python train.py --norm_eps=1e-05 --qk_norm=false --attn_scale=0.125 --bias="all" --tie_word_embeddings=false --init_std_o=0.00424 --init_std_up=0.0224 --optimizer="soap_variant" --weight_decay=0.16 --decay_shape="sqrt" --max_seq_len=512 --doc_mask=true --train_tokens=776200000 --dataset="wikipedia_en"
Each number is 128 + 24 x the weight over its row's rms, rounded and kept within 0 to 255. Layers, rows and columns count from 0. Numbers have three digits each. The size before them is the row's rms in percent of the matrix's.

# gate: layer 5 MLP gate, 704x256, rms 0.126, rows 584-618, columns 128-255
# up: layer 5 MLP up, 704x256, rms 0.126, rows 584-618, columns 128-255
# down: layer 5 MLP down (transposed), 704x256, rms 0.117, rows 584-618, columns 128-255
gate584 101:093091135092153089119149170119118088098110145162130121103137165129128099134133122135126124113155113131147148121148142135129147147144149146073100066144164171126144154122119130092126097140115117121119146124114167154108093107155136139130122102139151166070147132080139119102158121124174131127149143102113087198135159147130112157122142123111132116169139087163152139129168173153141076107114
up584 103:149099096121118123138118111122149093143137129130141111118162104103138154116104115111142131162119092132132123105135118124109137142119114118117113130127135101154124142113158165135133111138123119130167141127124138178142097146179158146112112155120177116113099152141115062096117112182133114121153073096142134107105114126087137110129166106088147129119099100164082108153140077125125112114133
down584 099:127142123105138097169092166129123145113138106072142112149115113098146101153146139184121140091168138115156081115181120129136112158123151122154151096085149148136109155141107138170130090139138120115158116165127122123102130171117160130124058087168151153098147114157104124124090124159084107121126125114087106148133138158124147126154116148112157073105113117149141126178137188099137134166137
gate585 096:114103122186145161098120126112091129151141127139096118083152136132151155154060127139162143119144144153144126146141141114128160111112123136176155120129094115111092141169117061165127143140134156103106130103164119162130086151113140103114102136166116163140116101130123135147122129135133096152140145153126126121105139095092111163135117138118143164090112117129110136128134134168090129116141
up585 103:146139079117068133151116132118127132149140081164125122135128148148147158164163152128112127111143138128071159146110121122099100131119081114119113095149143121152127153108087147094177146128137155161128105139132157131146116164155183135158173121139146112138138117138152100104133107129126086138160153146093155122140146099073128125148100105111081161121129145140141146103126132084157159188127
down585 102:100132157167125092123144132108152113157123129154136179100153132107145078135072137157161134143109144178148113129138124133083125143115141137126140162105101128132128146157134073139138134119111112108152152114189164108130099148134167141139128148113143190102102114097162132160145099150130155102151157080148157157123100080124140155140087126103117140126114138138085141140121138137110077115143
gate586 096:107128147122141081161130151100127138117121137147111126136131124137133183130103173143090130092116126142103157097109107126121153145160154159123106120129115109123121142126142163109159108129157153112108142176140124115103147137095096153148134141174097142145121099101144080162131154154153118123131133154121135109134125127110120160181089080156147149125144148103160050154142158145137134147137
up586 104:146109112149103139148172115099109093138175119110108089126106131137108123139099133113142127078110095116121172156142142143134160147116125171111145149146126121108123079174182123078146088084161097128108117077117122107121081112095197145120161100126115123155128155126107145175116115132104134147138108156126129097155129125096137123123108119087137101147100135179197162159107114140122144158143
down586 100:158121156087121156136133117120091110093118123128157117135162112145125106110085092154140103131168124158140095108100094109129166129113166137119088137142174118107097134140152177096140157134125128126147147118097114147125093124109076149150129083175112120105104139127105128121099130134101166149152114096133154083150082137066118112117110114103109158122107138128107141154118110123129133140126
gate587 101:148119125111161125094113160111162058110162111122192126117089112134136157095142116136149129102118116118133167110109111126123086127081144142111105136149143127190125143099102090116128132119094118136144056103124183133111138119058124123132124129112130131112151103141151153161116125127072143168117123127134191131129142189081106145125104155125134106136118137133130112092083108150153124132148
up587 106:133136102119149161099114103107143075108121119126191167149128117143174167128151120115146121146140177141111155129128120116125107131124097193125139101164097145129120122158092146117140136126131054137117121116144149106151113124170110125140142160137122127130134098086157140152131102151130151127153122115137182162140114127074116135112131140150141149125095130121140098130136137127161164113150
down587 110:135107102106108160080129149134141141136078091129129157165139124126134113156148145120101123133120165112121119126161124105141156162114134132147128108121163160147113121104132138094141109145162129132098125081107099110144142097138145130157104113075148171148128125096130165108158146114160109088189123139157217105147142134098127131128130164132164149138135127131132129132090134072102156104111
gate588 097:107150071165163124117128146116086121144140090150129130137152162121082165103084159115071141111135163188134135095106101167188091136119108127109157156143123144123086156125136146132154165142100118141097113081130120114129168143148140154108147130136112151118108133110147104146119144125153172174127166125132112112121090120125145122080168119121115158090145126133136119120090148134116112139118
up588 092:146194114132129146104134142098100163100159135136107164133110122142137103119102164125136147160174112160108106079124139068131093145153098105112138145128110149137115110142112128137129152128071141113116150085121114098124120177112081117102140183146129153131131156101114100119140142107184160102101151159134098150123091124130143144145147131138158162149132127146120133098138123109128114169067
down588 099:164106161187114082163112112164134111142093150094104079085100121103127115148103065149081148115110155172129124133160151148127138129168108086154132098147111145150135142106146127154135120147134164111139089183133123137108146122145108136180079144059140093113130158127118129110093101134113155103143145125133123080134123137165097090161159149103154144110138095109139141133115126126140131130146
gate589 101:157124130116167133146125132111139181170185147116127132168129132123159168116136158128122163134125129102130155130122123129136110167168126110097143155171132080114133131144115155131108111160084128119108144175105119123091137105170145145126143132162117161112093128168091123135191126152089125138126138094130164141131144107145140099144114114138201144145145114114113137049181147110156096096123
up589 100:154120090173117139166104098112124123068153179143163135156131123147148159141130093133141079146138099158156104168152121158162098133136116114133118149138133133114108154170151148118112115140174150157141120169183136148101103125106117093158138135148137106085145093087105124164152153121088088126108098121110119131162148127130128108117117114116150141139124144149134143154133102111120112137132
down589 103:121120166139142077170104084060156137102136148094122122139127103151101096148153127173125096124133117173139099106133097182106115102140087141128135125144147104107119155139122125109120130137121165129136105109174117115102098093146138113109150140122121080110114090077116195133142141135131156104122115109105118154108184133136160134105124091140116152105100171102133104129096115093135158123084
gate590 098:112126159132139178101116154119115127109140139113117102154156129141114150129124176096175110118136122144103165120122127124131145136154137164123140126159150109128177096119105110141177125105164143109118119120158097107149103106136123148157125135142151148180091161132132170129134117093163106103105127113140140125173158138118110108143086112156130088141130144116127122108170146125106159105162
up590 095:101133098134145125147105142135156104127126114146177146109140172123134170127163109122120129135110163111072137101145142163139164077119106117118097149113093151161106136136139107139134115211105121151118161132108157120110114171120110105100153114140123125123123071081140104141131126119163138144102122144104149125111130091108132112076122108107117176142138107150101124161108148133188125120119
down590 098:161135122131137114086140153144148160182094136135133106107090073120121157150136098081133116124132079127095151152142110116148128090120181106148081122132120123135109111120091135174111103117138085093099169157088135160121144116108133153130098113156104134141145161131148164130138126135107125126133116124134115180126101162124074098120146114126159138090180104139147167113090119114145091133149
gate591 106:131087129118138107169126146137136163198145135142122150130118125134139144121150088135131113152171133100130138148133091085110121105073112102100159128135152149104140112117120141111120123121112131126118090155103152055124124115145148131134123095074145086138117141105124116105159172092122142068121126162125142151118134134156169065150169119121175144106154142154134125127118150150157109149107
up591 101:067133125148123121134116126150143148122119136067112103110165132147118147133175128125116089137160132098080095096179128132150127154147156125123161106166113173117120118150137146136137113178147132138139145108159134173141152074072151146117107130142114157133150133137105143192147112124167162114123153134137142134141128109126117130133167053166103128126150122153105140130144127110132115130124
down591 102:120161144136132126142105139124088110079111148158143110111111099093125176169143088106154123141105099139106142146116123158150088118097086131116117106125148155129135139111125097115130142144128149133098114091153108154175157119089106107048108146116105151114159116099115162161133166118094094115092135123130128126133148126123140121136095131101136084122152100117092132089089106144119082161116
gate592 108:182133136148128136127167151135112164139130115113148152126156109130136103139142118134173131084126108172108106120160125174187151080077134129123110163165107125140135152155152130137116152158134131121094083200209091116141111127102106076158155163108128142230143133159117172127133136147143118152102129124136135114127136166134116115147158083128084148098154153186136129168121128127131112136143
up592 111:123111145136152127170140141124140104140146131167128115156083141104124146097137136136130169149080122135132123156115107121158090120132093106161116148110102140120107117129129141127100120115131134119124172149068067124108128133134134119095106093180095130122094164108119100140167129131118143149103146150114122131150122135128142139098110139089099131139115094150158166109123104152060131115153
down592 098:067130145126113107118070158116083104118136093167135143138131175120101135129113161137113109136145142113144086128136164129113093103142147150153164121116149165110130138144113117113135116171137139167137119089130141111090168129143121120111149144154120161114130125113136119120143096152159178116174117112148142155138155105128126134141128153140148102126105099183090133174159120143210138188133
gate593 103:150158103168123128106132148136103148124125137087133165165129159105177078126120146129132151162101154114140116128112130129123137131128092112115148132122097148168122127090150078126151176088075185112090157086158141115127093137113135122113127116185132152103140137131126156148109145153115076138119147165130137140140139118094132142171125151146103114105096095101138116143121172117141130110121
up593 106:107126123156157130103152104128102142112146129179141076129134120147091076144123117180129182129146123151120114125125128103150132166155153139133124165113128130135115108128092117106142136112102132102134172090134157135094129092117118125121100114111193129142158140098129127138110124147075124141136125154146116114134153152129094126085122137162119156149165117141133115115111123116118168127116
down593 106:122179135107121126107125126156140123125136128160111101085144144132103136101128112135089164125123145123112169122168136098114143158157142182114124125133122087105103117149126128131114131123159158165118127163078137173117149153134090138125141147109136143103123120120156119101141162113147148124119128151121133103106114118139099147095138117162104127175156107125173088119105132135126121097102
gate594 109:139151114109161087100174116092140144124119132128170128110176093152139114145168144115135137101132138151124113132086128138115139107140108168068159146128142121172121128154095155127127145144090170142085099168118156168144155130091162109111143143120176160122147114119111111101088138097088139117143136078100105150149105127148155148110146132110115132128123175130141120139105121137124132136130
up594 102:113136162148100102169130149094128144151149158124156178124069150104100082101110122119149118069173069086164128143098124124128151099134126110091153130066072114157143090134176124149097143158112140092146117119102122155154145115109166140112151087111152133107132132119165136110150154121134149088121112117133096207101158153135167105103136071145106141132117172120136083153132123161197123129108
down594 098:184129155114135123112162128123123144164120107145090149193131104135135079156154176126124114121140093094112176119117103126130120103125087114122141120122119119122129109089088129112140095151118177090127122085109135081157150091102129110157115156100095098120134130118105074121091143123134140134086115132125081122107154130094140128139116134150125152127163130116126153135123154142087127163091
gate595 096:129132147126120169128123088115129135115184123116090130126104106157156155100117128148134119128117111144118142154116121142157125086135160118112102149128118101138068137096126126160111125152121139168115132093119088102152123096136135134116171134128125124109137118121130171145127119136133127132141115110137153138131139111172149140152148146134140105127121172155111148191137130107124148112121
up595 104:157143149107107100114182106122116110137137098120104127129183112086113141155114127134151140144106177118133116141139113121101132137135166105160156144127141159090128151099141149136170168120121133190127125132111168115120110126102094121109145121185148134111167104159121164137150115145136143132131136137112144118133132123160153139126152147111140141143167139139109144134093121148150103147155
down595 102:114193164087132136114155128153143158134083123114137127145130094089134184156114120137125155164113163112150187151182121132139128093130144156156121148175108113067151147119163117169124103175128125153181154163148150116133173156099093132174141112110145125158126118146138134110100137090145139133171102116131128109130185149081110143112132137126127118088128151076117132104097119130174127149168
gate596 101:100072123117143134110111130101103106124119153112131113106119129133161129097170124124123136118151103135184155173108118135122163164134144114157130141127178153103083125128122112150142104088113103154136104115146147147146174149147141148192127152108099126100116085107140103148114074137132144136114153084108148120163128143132133123071132101125144101111136137122134095147137102130094123108131
up596 094:171148164150086120109143059128115149074099099150165133140171144118117110155112171131141145030102161174142129158141139150158131151189144119118144133131132112109130110132142123130115166121168129137152124107110169128102119139115167128134096108162155134107155135131102156135143149145095105128101157110157130138141125133064138104109139124131129114137080108109161150111153133145105168155124
down596 091:141133134108135123144141129165147136086144080163149152125099119160114116147058122122138171167128121080196127133117144146139144110115129129090123091103102173105122121144145119128157179129147105098157113140116104130109161115110096149135111126125168140113118112100107137178090128133120131142163103109201100076131122140113108104116080120140114109141135097198144151116115162092165091106095
gate597 096:101120155143098146161139086145095089134122137117175097167148154133155135136109141134100101136169117156106209147156145151135154126127132142094104132148144139137119133096118097130149125109170131131120108100156099121143119107118143147096137172118173115142111115155123159170096164144109140077137159163111121190147127158055136140137127159099131133141119111094150136152124116098129155093133
up597 098:163145154179117115124096118137100101088172104126165122137122163126117120070091149168118112126112130063150140164120130090142119154146119135129135131137129118143176066109130119166133143121137113131194127110126111082116068104109124102094113157134146165177113129080126109125118182120170143151147129112108138135111173141103107113121100129160103132142132108129120196123121112109072120138090
down597 099:153123093102113112150134129143141128131122127089127139109156106134144124174145096155167118121124130116165133127145096148121123129189143181112106167167153173128135134148154104156125119138132161113156117151130113148186142158193135142130087096141171106117149115181124138088176129141124127096132083118146158121134154148106121125124094123130153161078138115161116138187174166137190133109148
gate598 108:094146144137101101145148145088144089121119122122125097102133165114126147160102111132121129130143173142113157108123157134118140122152138121135112147103129117170153158109128122150119160182109151117142137118145169136103090142134143147138196169141080130162066133117117099153122138130103135112170124051115122095192153147136127099129115156149166142116150132149133132171134110098092096185165
up598 111:124149116167119150160141134141138101077117112143156135096128159155131115104113110107103128111152105135087167126139109102119132146130129093127162109141109150133127076129111129133144106091109078171153133113097151115111151100122150118081092096126139102119124120149147136091138133119151124095123126118121145121140151102160155128100179114123120074160127142126128149118131138148100104130102
down598 101:151118115131131142131110166137096138128122170173094103107156139114103150110127179172153119131118100140141136062130125150162104142126132150133151155091113136109090134151154139093162113134132121156156126134118079104132146125137125126175107111151138157130113153133093144099125139091162155125138109121080119090123172163127098131132136138127081122148147121164117158074132138134101149111161
gate599 104:121174161145153155115091122128114105117101112160182128075135157142152089145121124128140168127148078101202104158119139130133143091130071153129166130130121130119140097143120123110120178136144121138127149131105136144135141180114109145096100122157152167153069111174132114131116085094073124164155121159113109121138139102152135125104119105138146172094167124140091137114139132113124142144124
up599 103:163148132129146106107124121150133134115082148136159116119115161148148156103142116096139157097124106091215125132145149145158157140102099118110134125140118103146082162153118132131150147121115101136127149116100102157110107165122130131122122152167130163110098127136132107163131140147095145153132136163127153104164104126157139101120160117101134134072108110126109125112141102133155113153168
down599 100:116147171143147141134122103124136137092103137125115149085127132154117151098118119143158162166169115105150124156141145148153129120112148135140156153171103118142122083152145132150114122114087149135109162156078153175129115153112077126140117131147139131149092139141089105166074116075121140142120178153127172096086109138145153156140144145102075122114154112108094135120123151109106117160152
gate600 097:090146117137162145150121145146155107140112157123146136123141103116131120102139103055151115090084119167128123151102114118169120102110114155154138110142132110125110156143136194143117133126168106102121146128119136114122133106097117102154172128156115153114131140111135115136095138114119134177138136111115123104155092121172141131134137150091144097104089139158108128148142166128145155167143
up600 093:162101124156148135100133112123130094176115116118111121106093123155148104150150112113152120113144137089134161178139110144165157100096125168123148128118116124142152119148174145146136108134137133095118180128136109117152097106132134140120135082123115168097167145119139115105147139160141112157123124151100129133109154111114106139113062145128099138132102166121092145122104129121132134139150
down600 099:096138121192141080115160123095131145139136131096117129109090113116132135113118086139104121152113113146160148149095103132168159101096145080153107129125128152112111131144180108137142122095129121104130114142135166142137030111124140152134116099109165127149148159144156144155160131169128178097118134151130123155154122112117141110137075120101135093127133114141149109076123152114129143129113
gate601 095:123175111132131103099121120156139058103096129118106105129117110112155139139122086131129164127127129127115141073125142133152137106127153128155133109143108125134132163125093140147127150116113144130141136130120132106083149134166133080144086177100198130141113147120138141143095112134141114132116162163093136111192137126086136101139160130132148080144107155152134098132071148121097105142123
up601 094:120117127131103096088134083117133113110132137117138102087169129140153174138142137132140158138137129128131156109076122177192115139140122113086100182136111185133126132085169114139089172136107119096153138140110117094146162144126133145096121112123092136127126145157150128113129144167145137155084123120098115158159118125145091173120143096141124155151135129119128116073119150099139166111135
down601 101:109136095156172137109124129114118138094123113142106096118125156109155120150137113124178087134143112124121120153166128124164135115109125152126117089137154178152110112149120131144135134088160115115132136187087120115118156142133155104102105150110123107102184137096180161127150130144133099098111143125092133108147068093127088117133102099133154103167099082152083136122132116150155138119105
gate602 095:138178127117153134100125125119113124107147109119143108114177150176111123176157127150107119123130097125160159076112086150103135172173117124095150079132109089140102116166172130123109103128110116144149097141160142134136129138121128149146120135062156119141143119142146150131160145131100136136099112195085101100117130101128132139152119134116079138139119127147124099188106135071157104121147
up602 100:120148107102098160129113131121134095075140101120159173111107137083115148148116105127152131164146135141105095127130094080118121116132101089129135117172155127137139129116156064123096167152144129149181146120156178158103135126089129154116187126133124166096122105124157121131129122124128103107122102112124126142115120157095125130115132129082121113122124121140149165141097133142139087160126
down602 099:126178113126137152127152124121098124136119125153139112135118160154109141129136096158129106169106144128132074113124110097084117164143123172177108130097111149120069113127141116128146122132099116128129166121138067144151109166127118157118139107078087141117157150117147140095149112126115152109125110146093131145141150113119118127126156131137144121136107151133124140141116128126058121121114
gate603 095:054112133134094109079169099136129111108104126142175169111154170086158087124140087151103129132116148140127147076100063164123139165146116136090136128122121099113129132105160107124101140178117113136103136123136119112087134109111134122133134148104114133147112124128107098136138152125137124143160136111184089145139127129122145165144138169149111145108136134141126133083149151119121150100122
up603 095:138174168104090123113133118117131111155133140128117166112143108092159111135160141134072136127139119086122142156150157124101079127099134136126166106128128136129130146116097120118117156146158116145101108116123158188155146121080132110109148161099157122133122107096117109186136165117142149146076134111101121159156155120136138206101138129109120116135164162106144104139143098151167100112130
down603 099:120125179148152119146171130120112117102095127111125142156108107130124164111124140147102116093144128128123121109171129131138118134117153133141134058101135127108127183101118121143108142154180105147136140138096125105101114168123123133138142173139118108117153146160123108114147113105125122124171132152070141157145126132124111104102165133138098104142096093139197124120092087146173113118108
gate604 103:109104134134139107144097113121119145158076130128122147149118075131122135108109175144107128129150121111106190168104136173146149113065102144151151127134111170151123108095116128153133163141177123119116095114132115121105111083133142111171090093143144160146127094169138153143120099087125142160156127135111139094127130109125146104157166089136170164135108110092150131136084118103131169121138
up604 099:132112156139137148129159099093141140135128154135106158113177152099168155137140127122141131105152133169147137142188086137091104115091105132112109134102091155126098158109175128120195190129082105144110184146134084139123134116116151086132120110181093118142136169120144123147125118100118117136110122136094135131117109118117118105136138147135117129133160161134158121123105138115168157096094
down604 100:137178146151147082166150121123112138145159131125153136144137131102097103142139096132107195131138124123123118125182103128159132112156114120132075163133110114124125147146115111123143106157122097119177134140137123119174123093115096143101128114135116120126151179141115093130132117127105166120146130124119158107069093136118124120124103118092122137103142135120109160137093127114144157161114
gate605 096:128108122105140088135101096105161158157133176116089136129107122109087111100116100096178164129159117141118123125128076133148177149095127156148138124107130117143102145098094092085123125154107116061117159124152160100149113104128167122109132147134107110160143138113135135103146173156121113143131132131125166162117120119086113147112120124151118145121146084142139153107144167129106137106086
up605 098:164115137090090104106110116111110139104139133129134118112157126105137163099091100110121153144125115104118116119106157136117156149137149136167131152119162135110140128107079107145108171125180124157145098136128123085105126090093176119141098163097136151090129108114122111124132130102106163140133094095109072130103117101164128130138141119133169179101165117108151130151146112140163125124161
down605 099:139104109111163082133105140074110123143152102143087136118094150102155137139133106150106133138146117163092166151136116138160104144101156110136144100088106141155125128069094123145053117151124143127142107140089113082154090100116129135130114122136120107187133106108155118111126134107081142146129129150150152156143123159101119141154131166089169112134089111152115134138105100159100095185131
gate606 097:128093135123093121109126143144147178154157132101134152149113134154128126132140139094120149104130139162172124125075135139150137129138083112151133142138130181120082184153133150129108081076149096152148163141140120122112154136132107150182115108147136134119133150104135154147108140097126033136156102151105160146153136139108130102099115150112118132094153112107104110128180099125123102134162
up606 100:128099111131093137168128135120161139099090136132107121182147146174085135131114140108148115138105118144151134110123089095214127095136158155126132150139090116126145159141128134163136047154162131105130118170122139149113127096160082116100092131141118113148128117092106141116132165150144139099140126169154140142135187134095106063111125118105116099131147136114132112147136095119143099154145
down606 102:104175133114099111139104121092122124096121130069140137175163103129144166104111132161137158166093135095154148141092132146092132142124132138163107143155150124132119142083152122164172086119108107098121122157126122119141129148154106119103115169184097091157123120089135139101185127122122160130156102106164180125123148134108161139090133152133116158115132152164109125123161105162131134142118
gate607 103:114141142146153094161136123108144134103125101131130117107118175146143126147138117172126122133157131127109147130140123142100184151136102154168105137117143120179103121161125078128104125125131145126138149117101154149143128085133140143107110128128183140134133117097117135165115102138123107116117116133119145139136165123134108105162178105129141127107127121131132118082130091177153101124114
up607 100:102120171151142131110153153077141115140115207134131094135106177129124131131156071105136147107153116072122106130126112132130146075112137128142104134079156144183144097109153106117148175145128112161115121125124125103101176078126105103117125149126162119143104125157145106127123125139130095135117125114149149089161116170109157108155122128102119094127142115162119133096146144103141143123097
down607 103:105128138119139145139146146120112127117121158150079088127164148169166142094125142092123131136101153116180118113109110130123116103134117137063123132165143108144131130134171119131151087117148152110098140135119145118161090117129152138115137125160152126097111107119085117147177114089175138130103145144210138104123144112115155162175157163132118096111113129143139120163175140120148129123131
gate608 098:100142092142107125176104136135116136137136125073109160108104135141146123142124154126132133126102138128137125147095106105171142127100150134170129120079091163113165144085125158112141132136134147165125146094113111131073140115124146119111125105126140085095103191172166161110087126105154156074116130159133069131107062139144129159106139120093114120138124104146117154173118076151109116134155
up608 098:123140123149109119119135107134138157190133146129094095127186150101100153142102102174113115139099182101140076172121177131112144110105173133165107111093156108103156140099111117112087123083123128128127103121150124119145133088105142071148153165165156137134106145079142096113155148108125131127130152149101118111117120106091134177100102099140097105100122147150182106133100123124114094145129
down608 103:173138118140162107141107098126092181100157143112144090133160078058078161127116134129127083134152156163096154124172127095164166148098120159115150118144142138150154152148091137109159112177129128099121146129150108108155151078094119138112148112115132149150136123095116120095151147129118155138099145099144092151150165164103126130103110126136166147067137130130117163118138111127107142167140
gate609 095:136143139147161121125141162120119089106144152134122125151111135110163165145175114126122115113114096125123121114141153091161146131129152134145135179135160155142147156133101129152186130124126110143118089138118125128121130110118155105149126130117085145170124095142134145106091171128096139137121148122135114106195142106166142149122116113151094121084109118122161142158152119118159142109128
up609 103:141114145182095124113134121126076126119131146135128098128172156149141135140129112119136154147178145177114116134096119125134141116068120125161151123116140134087123095141131101136126146172133151113132163121135088185162106137129149137096142136123137089142124117142133113170141120154131138117169175106132123148060154109152116140138086125141134104123156112143142105146116138141157152162123
down609 103:085119113126140128143124149105138146080123150152134121095141134141095134094122134082135116130120104092137150087118148085107153145118056154132125113102144119150120164146126162138151188118116147100142127111145113183174100143155139125100092110131124128148091136154114129163148119159102154145143139170105105116152152087140124038092098105172110096141135152166127160124111120179144173112088
gate610 097:096160145107146154104156148096131146106123094127117129122103176171139141143124117138117137093128137097105123137074168120146087129172151083133130143132120153177127061130161092113185157163141129147116128131153111123117171132124166147143133145111092164136128130128163128172127129117162126136165107143152119117080136134150133135143156166141133101143136128141180110126100125077100153147136
up610 098:099141112116123085144130136122125149109120123159084154153148155103109098062182085119143126128142101098174168120158186132121073084109093145141115165122141115133123157134156099090092105180136125129163143128108125168122148147140124183155110108082119110124126180111103153137168178130164101138095127084117143124163126136123145141145163155137115112156121112145145131145154087099122134166094
down610 101:112139134171175107127111102122138146131160078131169152119147197109106109106109094098118163175101068144155101121143140151142161137151147140131128123120113110123142087152155118102132100115097124148150152130085175128140095164129176121108115144124159070093106113125106114121140118142108142166169141097141121111136118130123116121137163109143135132132119160147125132105103161150121148157122
gate611 105:119155149152126094137128129124125174116108108117138122121131130119126081130137097140110121111152184140097149135127118145120121143091130135167123141161130124137142116164165140144105129151151117123159098139126129144107115103132151134148123129144160151159084162133121128108140087100132133086099155071113116118163110156113140158129121129160142125127121094162101130122164154118115126182142
up611 104:148147153121125139160065121122083136114164142111098136143102125166140095155137130134110143104088119087169154171138138086138147141121131149123119139152136139113126068129151140113111167128142137120197137114172121124122155107175121119169166100147102134131096143198123117100122129110137124091121152123165175122141149126125126151176111136147149132085154124108153090148101132135071133153118
down611 096:122085140118126149094148126070087134087107155134167137140116081122117130136134172131148133144148109121127159125102133138098146127157107128143109117110134162132120097131138155126143143115138156136148127093160155117120100102132163129112148141120149142138134142109092176092133086090132127111176167091102181124136111094105143157082134145132096115153091132126108078120147105140153125119149
gate612 095:132134131089170133145113120125092132115149155123121136123136126114189097096129139120084132129168122097133111182155173126101148157129130117110128096123095100117089105110154114144136133158136133134139141125115177131180129101122095114126055133167139181127120142127148101153148109164144120128131101121124133126099128120126145124164096086136161162091137155108127139114128126146137101139121
up612 097:114087147100105124106119113134147128165120179069116119139098134098132175121148084088134159159132123122101138140148100178157094103098133110139161098149108196145164151146101093120152124130157126175130116097133119111162134140111121127142146133150108069142108115159116122123092113100112139129101120095153129081142123123117150099163130134102150162136136130151136166174106162128134116126159
down612 099:122141113130133130099185109126137149132135180173108150117121140118160137119118114136121109108156065114137152126146142136118142147080084114127123076107149080149069130169134147137155088135149170137125137157166121141128137150120123119113116106179148114096112145121141157171159105126132134140124139147124148123113110096130134077141141140149086143112141158118103126121089149165130152128096
gate613 095:105093130128132128124143055108089143122125106115126111105077138110100150146130150091132154088123128179086136127160125142188114115130148109120159119115099131124170155095123121139090099135146105124102095130072124131143080138125127135118139128112152138132134160132073117127093125138110103145090118105154100108126152110138104132126123123156140102172098130138153143113079161145166119165163
up613 095:139108156119158088138125113168113122110199156173088117166140132129145143127130112107123132150134122133086185131145098160163129166118132130157121114145109147121148184113146159133081097067099136108114156149112137099142107178125084110107101135129114138119163114142133121086139132099149136138140094122120115117119133110145117183107151153139164084143095140135121131120137177123133113183119
down613 094:114140092104144108086138114130152157131105151157167120115076098131086086124125166115155085095075150093110101139097162128130142132133113151131100145126131129143152185153114142127149145118120141165128110121083154151097133100101134138164117139107129122139097125168143100142182146160123117126080137120137115119116133149064139088139110081125066098174162114100132132149106098106137130168103
gate614 099:127125158186141175130113148128121111133151126126154112180140145129137140146114148171128142140143155134149146100150092122138147158135111130131088176161129152118119162082124105117150139136126117133119074093144142132154129130098122107115157111168110123120165130120146137113103114117104159148155107181096173093108156126079124172176146157148122131119138139137152176096129162077093101145132
up614 108:106128136119151089145121121134139128144109145136132161158142100125117151197122131098122105126136163117136070115165102090108128113101145084132137179120121120057131104190163130146090145114107146134123099083145059106129107100131178122102121156127160157125108113092156112104138101129078114125094134097134178107158122138105074123125163140131135179114124127134128146128143117108113092141110
down614 106:112127148145168117136114148152114124125123106141120119128116107128152114156174092129149114109108143164137129085176071097115143123100068173112146150110110131119080140112150113138136108080116146147106125103142124121171159105129160117151116122119131174131099154108157128159147117184108135106071069101116143127183164113103119138107171143108117151137134119111103121135168130134141134101118
gate615 104:119158094131126158125154100139075126112168121203112094139097110088136086142111111133146124118115101142152128158118128146128119113175151171069119115097112081125119095191150143146127114144152098117178134126117105115117115099135139119148090120095139144151159129150136118153137106158154126140091143092113147153128137131110166164137124133080123141120088127118138106153159117119133147136157
up615 099:102141101151143129113138153107101090128103124110138169094158127118125073103132119126132152132137110111124137124062142094141146132085165171125124150127143136151131143096151168119126172165117153147137128086160150144119168172132123183153079105097121117116167145122123125072156109174094161117134143130139101119161118129097160135133103145101118156099119117129149097055101130126164137068102
down615 103:112132092159146089120139117125136121126112100067106132159113103142082137122113130165152100165163136143116130128131109110132103134089126088160111100171089134124128140109132172138115152099095129101151130131122147147106136130131114122090142142130114129121087080121094051096110096153136121082103120146156119137158111129116066136105084107138086125131133105149151143128141141102151149148097
gate616 097:111165108124115122140143143141130117135114082147152110107116137086137112140108150132148133122116149109115126164079126090087099131154119123157126115101082154096133138159116146140171138130144170154179096111145080165138105124128101099109115101141095121119128127170117144103115135110130102131108068146148115108172114113127129166150126086112152127109164163143138152140143174149101112151147
up616 098:115143181180131155112123145118116120118131092173175108097140174108120126093145164143129118122122165119126176119128109142108090171135120142142127165200142102116159117110121125118160133109088164123158089165124148140172136133144130114148119128190139106145139142099147110166124120126140153153134116133138096126132096114127177140096117137099189127128120132133065105107122083120134129128090
down616 104:114160104136158153120151122126128126135180119146183134113141156085127159111128124160151113099131104123156104131107115100134125114129133159088086125092114166149119127153136109155132150097125136101139134166108130136125126145085172102108143182146095141133128120103140123154114109128113168103145141130121117157130148098151144114096117081107184163126103112095128164122137117115113100155099
gate617 103:139122096131150162140102140167153119125127120130129158117095162151149139114101148114095131122106163127167162125158120097119139175117074186127122194134140147090073174177160130151109127134117166174105105094091135106105146145077109100093111103101130103138132130129143128132104097118136123173062095109145102148126126096112127145179103112064121142112133164106138117163132150128159124147132
up617 111:110114128193140112125114110160165143168167139102105137128087122147113163115134153153132107157151114131130104145153115118135125159131152175119105148154166159139130141112154103146156201107159186131106133108108131087090090136126132148135148155121143122146108118157109096144118114103086123158099103185160129116153161125139120120149124130140124143133135137138107137104113135128136106115107
down617 110:160125130132123142114143111112131129120147149105106113145109108130149146098092108106175117111137103096135099136155169107128119166111116115126134135122161145163145176136149132089127125111155122144137111153120183125097124147161126184138119151125113104139129150188099121146115118081116112113127161147125119083101144174109095110190103123128145116161122134108115156104129131083129151119114
gate618 100:129139138106121124155132122117108164144154100121100130102127129125124110129123148147121139141134127174133134099112120154155133141161132102156083120115105153184096119164113122143130135125109136074087107123156062157127155120158146103126116121145118119122106133144107099160131099162097145108112083134130130114151137121130153099121098153141156095154121122154123174120163125131097103134174
up618 100:112111110175109094126141171131160118117112122125142134080130108120119084115120153157130141137131132129137126151104139149080116093117146090112134104097133127140082083136113092135127152150106120095135148158129108168066162105169133094126083143102152166128094120120090129130158056176132136121124093138128122096117113135120146134126142154174121098127082141131116154108151147095140118148160
down618 099:086161163138104103144142109134148152125180098140108144127125120155147139130114133126182129148099145143136135113145160105163056144118126125116071169097098139116089114139099114122157133137137156137066157114183102130190115106112111112092089166119116112144143152148147131099139142136105103107121136101148126097134163107114121132056122126135147137103121144113154105168143118133124146112119